config.yaml
num_hidden_layers: 8
hidden_size: 256
num_attention_heads: 2
num_key_value_heads: 1
head_dim: 64
intermediate_size: 384
vocab_size: 8192
hidden_act: "swiglu"
norm: "rmsnorm"
norm_place: "pre"
norm_eps: 1e-06
positions: "rope"
rope_theta: 100000.0
rope_fraction: 0.5
qk_norm: true
attn_scale: 0.125
bias: "qkv"
tie_word_embeddings: true
parallel_block: false
init: "uniform"
init_std_qkv: 0.0229
init_std_o: 0.0
init_std_up: 0.0229
init_std_down: 0.0
optimizer: "muon_variant"
learning_rate: 0.0105
lr_mult_down: 2.0
beta1: 0.93
lr_head: 0.00502
warmup_steps: 0
schedule: "wsd"
decay_fraction: 1.0
decay_shape: "linear"
final_lr_fraction: 0.0
batch_tokens: 16384
max_seq_len: 256
doc_mask: true
train_tokens: 148800000
max_steps: 9083
dataset: "wikipedia_en"
Each number is 128 + 24 x the weight over its row's rms, rounded and kept within 0 to 255. Layers, rows and columns count from 0. The size above them is the row's rms in percent of the matrix's.

# layer 4 MLP up, 384x256, rms 0.183, rows 16-46, columns 32-63
size [104  98 102 106  97 107 103  94  98  98 101 100 106 107 105 101 107  92  93 100  98 105 100 105  96 104  96 107  95 100  94]
[[102 123 148 100 131 167 150 132 154 125 122 121 127 141  93  87 130 128 143 140 126 143 149 188 140  82 100 152 131 128 111 146]
 [133 144  70 178 155 171 115 127 126 106 128 123 142 153 181 120 150 120 117 144 132 140  99 131 142 188 122 111 148 139 148 113]
 [137  83 106 136 131 139 107 114 118 142 116 114 138 138 114 144  88 106 118 146 109 144 134 103 114 135 119 114 155 129 155 163]
 [ 97 112  95 131 100 157 159 152 120 156 141 153 162 124 105 122  96 167 131 107 138 137 118 108 159 185 113 128 109 111 101  76]
 [126 104 176 150 164 170 123 131 104 125 131  88 122 157 119 141 121 136 114 133 117 144  58  88  95 149 122  99 101  90  94 105]
 [116  89 140 149 132 126 119 148  86 128 160 138 122  92 143 143 139 138 138  96 139 136  82 152 103 131  86 178 156 159 111 115]
 [134 126 142 105 148 166 101 171  98 109 114 144 146 137 150 138 125  95 185 184  99 142 161 118 146 141  97 107 118  96 152 145]
 [139 129 123 124  86 117 133 125 112 136  86 106  95 162 135 109 125 142  99  90 162  73 150  91  93 131 100  88 134 167 141 147]
 [131 127 127 126 118 107 154 128  99 142 139 128  62 127  90 179 153 143 149 143 125 132 147 132 124 129 105 111  98 152 124 103]
 [103 140 108 126 160  96 143 109 154 116 120 157 119 126 101 106 105 141 131 118  99 100 129 126 140 117  99 105 182 107 144 116]
 [175 148 101 123 109 110  89  92 136 176 127 145 104 108 116  73 108 151 134 184 136  86 127 124 130 113 160  96 149 126 153 125]
 [144  70 114 148  90 107 150 108  99 119  67 113 140 166 131 122 144 164 147 106 160 125 131 111 123 144  80 143 154 133 173 188]
 [118 145 121 103 108 123 128 154 124 131 118 131 142 150 111  95 140  84 127 168  88 125 101 140 137 142 119 149 116 158 119 129]
 [176 112 119 189 137 121 133 176 119 113 141 139 139 125 124 131 104 138 112 123 154 139  83 144 103 131 122 149 143 121 143 137]
 [170 159 119 178 135 148  85 127 135 171 147 117 117 135 154 151 100 152 143 142 154  93 146 128 126 133 148 141 101 139 135 147]
 [137 134 103 141 123 113  93 144 105 131 140  64  95 117 109 119 126 122 151 100 156 173 126 151 126 154  80 198 141  96  93 118]
 [ 81 126 112 117 109 118  99  86 113 121 180 155 150 120 142 138 111 129 137 140 125 136 118 149 133 137 174 199 128 165 141 116]
 [119 107 107 140 178 114 135 127 173 168 123 188 133 147 132 140 101 130 117 130 160 142 104  81  91 115 201 139 103 123  96 157]
 [142 119 137 139 153 109 117  88 119 121 119 144 162 147 125 114 113 168 133 123 121 126 135 144 130 131 147 125  86 142 135 110]
 [124 131 128 166 134 129 152 119 142 143 116 149 118 140 136 136 130 137 156 175 114 149  90 117 139  66 110 152 126 155 150 147]
 [147 111  77 128 136 169  82 134 147  86 157 132 118 113 147 127 117 173 115 125 115 176 123  97 109 108 141 119  84 103 151 148]
 [ 87 113 110 153 110 136 109 109 137 129 125  75 118 160 130 103 122 140 183 144  86 122 127 115  96 120 121 124 165 159 155 128]
 [110 132  72 140 133 122 125 132 108 137 125 112 137 123 167 145  64 118 151  93 103 117 125 141 162  90 145 154 110 133 144 128]
 [120 146 125 112 145 103 113 149 141 152 133 100 156 129 158 144  81 171 130 146 172 127 101 161 142  82 101 131  90 139  88  67]
 [154 143 148  99 123 160 176 165 136 163 164 151 134 148 140 126 137 119 115 104 127 155 159 113 128 137 118 114 133 121 113 124]
 [ 85 116 184 118  90 102 145  99 133 161  99 102 116 118 154 123 117 116 118 147  91 166 116 112 161 109 112 114 145 137 126 159]
 [102 131 144 128 119 131 130 152 148 153 117 170 117 129 114 174 108 120 134 154 131 148 115 125 154 150 100  83 166 120 137 150]
 [103 103 116 102 124 129 108 131  85 122 106 138 134  98 176 103 122 152 130 108 154 109 122 150 149 155 121 135 141 145 134  92]
 [140  84 109 117 141 103 165 167 133 142 126 170 158 102 170 141 109 111 172 108 113 149 123 184 145 104 169 103 116 159 102 113]
 [177 146 110  95 113 155 101 137 176 156  91 117 117 116 132  95 142 121 111 129 115 153 113  95 106 106 153 130 146 172  91 133]
 [107 133 147  93 118 160 124 130 146  97 106 148 125 136  54 114 108 115 108 147 118 149 138 163  98 134 156 146 121 171  85 119]]
# layer 4 MLP down (transposed), 384x256, rms 0.222, rows 16-46, columns 32-63
size [ 98 100 106 106 103  98 102  99  96  95 102  92  99 104  98 103 102  97  97 101  97 101  99 100 102 105  98 110  98 101  98]
[[147 130 205 125 128 128  99 137 110 123 131 101 106 159  98 117 142 122 124 118 148 158 164 103 136 145 163 125 116 106 147 140]
 [122 135 123 133 129 125 128 133 139 124 146 154 144  65 116  56  77 126 132 131  49 108 165 104 140 123 181 125 139 120 144 136]
 [105 172 130 120 135 149 126 133 119 122 115 135 170 153 117 154  65 100 145 119  79 150 139 110 129 139 125 140 151 163 101 146]
 [ 77 106 114 144 108 153 118 114 146 118  96 107 123 151  82 134  91 134 127 157 108  88 119 110 137 170 168 119 131 125  94  80]
 [140 159 131  94 122 117 163 105 106 125 148 118 114 138 121 127 108 156 154 109 140 159 110 109  88 129 157  96 138 124 127 122]
 [107 120 123 106 131 151 164 148 138  96 100 128 151 155 124 109 106 138 107 113 114 166 131 114 152 152 142 158 125 140 144 113]
 [136 157 151 159 154 140 107 124 133 128 169 148 121 132 200 118 124  93 109 123 167 127 148 120 181 160 110 143 113 122 118 132]
 [110 123 143 112 121 102 113 117 122 151 132 197 154 110 148 136 114 138 145 135 146 106 114 115 136 143 154 126 135 131 112 150]
 [134 153 110 107  71 124 135 119 134 140 109 109 154 135 147 165 134 168 124 124 146 136 104 152 150 123 105 135 138  99 155 104]
 [ 92 112 149 123 148 119 147 132 115 118 158 111 119 112  92 125 161 104 175 108 135 100 143  94 124 103 121 126 148 138  98 159]
 [171 120 109 132 118  96 130 150 179 155 113 109  94 129 111 138  93 162 131 128 115 113 163 178  69 135 157 109 124 138 136 133]
 [ 82 125 123 121 144 158 119 174 121 106 165 151 160 121  87 120 111 102 125 110 148 138 185 152 131 149 125 149 135 108 163 125]
 [161 105 144 103 131 102 200 139 124 161 115 108 131 119 111 137 143 118 103 100 152 170 144  97  74 159 135 146 136 154  94 125]
 [169  65 133 180 169 140 150 145 134  93 146 116 107  90 125 107 130 142 147 118 169 106 107 120 161 134 126 154 139 128 173 149]
 [169 103  80 163 116  93 140  85 106 133 146 123  91 119  95 106 114 118 109 118 159 108 110 113 141 108 141 129 143 143 141  84]
 [121  76 123 106 150 119 143 121 120  86 107 136 123 121  99 139 110 143 149 189 128 106 120 159  91 100 133 151 139  94 120  84]
 [122 149 129 100 146 111 134  74 121 142  98 173  89 137 125 107 172 170 145 127 155 141 132 122 122 117 125 128 126 115 182 133]
 [157 140 137 118 130 104 175 100  78 116 138 138 129  94 132  93 163 156 140 142 139 124 133 152 137 116 104  91 156 115 159 137]
 [141 142  95 133 122 120 103 137 109 162 122 113 131 137 135 159  80 126 139 139 156 105 133 140 142 102 136 103 138 141 160  99]
 [137 115 107 145 134 144  97 129 153 107  80 130 171 127 171 144 114  86 158 133 161 122 151 134 118 127 110 141 158 133 155  93]
 [146 115 108 126 162 105 103 116 118 131 128 108 128 131 130  96 122 114 135 118 137 122 150 134 130 153 163 124 145 108 127 128]
 [145  93 153 120 100 148 129 174 155 145 126 148  77 144 132 130 125 121 161 115 121 116 161 152 111 123 153 119 134 102  88 113]
 [174 121 134  98 117 128 167 136 142 134 134 109 181 158 142 177  93 139 114 123  90 160 116 123  95 176 144 157 116 103 129 140]
 [156 141 126 135  98 120 133 109 117 156 123 145 111 162 167 116 146 122 111 170 173 144 110  98 148 127 138 123 110 167 165 153]
 [123 142 141 148 137  98 130 130  75 137  98 114 117 154 141 149 150 174  99 163  95 125 113 125 134 134 158 135 131 136 132 133]
 [116  95 142  74 164  81 108  88 121 167 118 153 131 101 101 130 107 118  99 148  94 117 138  92 152 162 113 165 125 109 100 142]
 [106 129 123 171 117 112 135  88  86 156 138 116 113 151 163 133 147 119 127 122 126 136 171 162 112 129 139 153 180 124 119 162]
 [131 108 103 132 133 112 148 125 109 131 135 113 128 129 115 145 127 139 108 159 120 135 126 139 126 146  93 131 142 145 132  83]
 [123 137 110 128 137  98 134  97 161 137 130 153 101 148 132 142 133  78 155 136 151 120 131 131 119  98 109 152 129 129 116 129]
 [142 161 118 144 142 124 139 125 132 178 175 101 106 124 107  90 129 167 102 157 127 135 136 103 126 103  97 165  96 129 129 130]
 [147  84 142 182 146 179 144 127 111 123 101 112 133 146 137 162  71 145 144 115 115 121 150 119 149 117 138 101 105 144 128 147]]
# layer 4 MLP gate, 384x256, rms 0.175, rows 17-47, columns 32-63
size [101 103 104  96 103 106 101  97 101 106  95  99 100  96 101 103  89 104  97  98 108  93 100 102 101 102 103  99 104  95  97]
[[151 141 113 106 128  83 162 160  95 131 112 129 121 133 104 155 112 160 124 128 124  84 157 138 112 132 127 160 129 104 115 116]
 [151  98 124 161 103 133 154  98 138 119 119 120 130 120 113  99 150 124 135 113 182 140  97 132 122  80 153  97 140 108 162 127]
 [127 101 115 111 120 142 109 101 125 157 111 140 123 159  86 114 127 160 134 143 183 124 133 108 108 143 121 144 132 153 108 107]
 [120 133 125 157 180 134 121 125 126 141  85  93 123 137 124 105 173 117 147 152 136 157 175 136 136 134 100  85 124 127 147 152]
 [139 180 132 101 120 119 138 108 147 133 124 140 114 145 108 106 103 143 144 125  93 106 174 137 154 177 128 183 141 119 123 123]
 [101 147  83 132 161 107 143  78 142 117  95  99  81 115 127  62 125 140 125 131  94 124 121 126 116 129 127 127 143 131 137  99]
 [108 137 135 108  95 152 131 103 118 146 135 111 145 153 144 105 116 112 140 181 131 154 100 197 166 104 132 172  94 103 103 111]
 [134  95 158 134 123 126 203 131 140 108 153 170 100 156 126 154 147 136 170 143 152 120 119 171 159 102 123 158 122 121  99 171]
 [152 126 119 140 156 118 144 124 155 119 110  99 112 128 117 118 123 110 113 107 135 131 141 101 150 103 143 135 179 123 121 158]
 [182 135 139 103 109 171 179 110 135 133  61 132 159 113  93 114 134 121 112 117 148 142 123  96 153 115 157  90 123 151 188 161]
 [137 129 123 122 127 132 137 120 139  86 135 113 134 182  96 126 115 148 133 132 123 164 116 105 145  86 133 140 136 147 154 135]
 [132 126 152 150 135  86 173  78 157 109 121 113 120 146 133 122 131 158 164 151  76 124  98 139 118 149  99 145 100 111 113 147]
 [111 152 153 134  86 118 150 136 108  70 108 116 103 112 143  94 167 156 162 104  79 141 135 153 124 137 112 138 135 154 134 129]
 [128 111 123 159  92 147 139 130  95 144 140  84 136 125 128 137 149 129 129 110 111 143 154 125 173 105 119 150 130 185 132 153]
 [105 142 144 155 129 128 149 130 147 140 127 113 104 116  97  83 125 147 149 175 128 142 158 139 147 161  93 138 108 144 140 104]
 [ 85 134 146 137 139 131 133 141 156 162 127 123 122 182 103 172 135 127 137 132 131 110 126 132 129 100 136 146 153 124 105 137]
 [158 127  78 123 113 134 159 106 119 133 185 167  96  92 109  94 155 126 110 137 152 156  98 146  83 108 125 139 124 130 135 127]
 [115  99 131 139 158 148 135  81 141 101 132 153 111 167 135 116 142 126 153 145 140  99 125 117 108 135 143 166 154 167 158  93]
 [106 127 169 134 162 118 117 145 123 130 170  95 170 127 122 136 147 144 134 161 120 127 132 105 156 154 187 145 150 138  99 100]
 [114 108 138 129 112 108 171 100  83  93 163 167 146 142 108  79 115 133 138 162 146  91 156 148 174 143 131 129  87 107 120 135]
 [119 149 137 126 120 150 182 144 150 147 100 141 129 147 131 117 121 114 120 163 155 128 164 127 128 128 154 127 166 135 107 141]
 [138 136  69  70  98 107 109 171 159 117 101 120 103 151 148 119  93 140 102 113 119  92 115 128 115 122 119 143 161 114 162 139]
 [131 106 129 144 139 158 152 149 170 119 139 120  88 155  75 152 142 109 155  98 136 134 136 110 132 112 104 114 132 120 102 155]
 [104  79 122 106 123 118 146 102 138 109 128 107 117 157 150 144 126 122 120 122 117 168 124 178 159 170 145 138 160 121 114 132]
 [114 137 140 103  94 118 127 126 136 108 134 175  81 200 116 118 116 150 136  96 128 117 168 135 156 121  99 163 127 103 123 128]
 [148 116 161 115 157 129 132 141 157 138 166 148 103 127 100 115 137 128 147 145 121 122 103 109 140 129 133 128 132 153 110 112]
 [122 122 152 173 164 139 153 158 162 157 107  87 147 158 162 121 131 168  98 138 160 118 129 154 128 162 136 130 141 169 123 130]
 [145 119 139 162 140  98 100 114 140  97 141 123 149 151 135 119 125 104 156  94 141 120 173 134 122 117 110 102 149 124  95 136]
 [141 140  97 123 159 166 142 105 145 131 157 119 126 143 114 109  89  89 140 146 142 154 150 153 145 114  69 108  89 112  50 154]
 [110 167 105 161 154 113 128 166 119 113 135  96 127 101 166 134 135 147 151 125 143 138 101 156 110 140 132 145  79 112 161 157]
 [ 99 144 115 107 172 130 138  98  95  82 102 145 139 133 119  57 133 163 139 156 120 165 104 128 165 126  87 116 120 100 108 120]]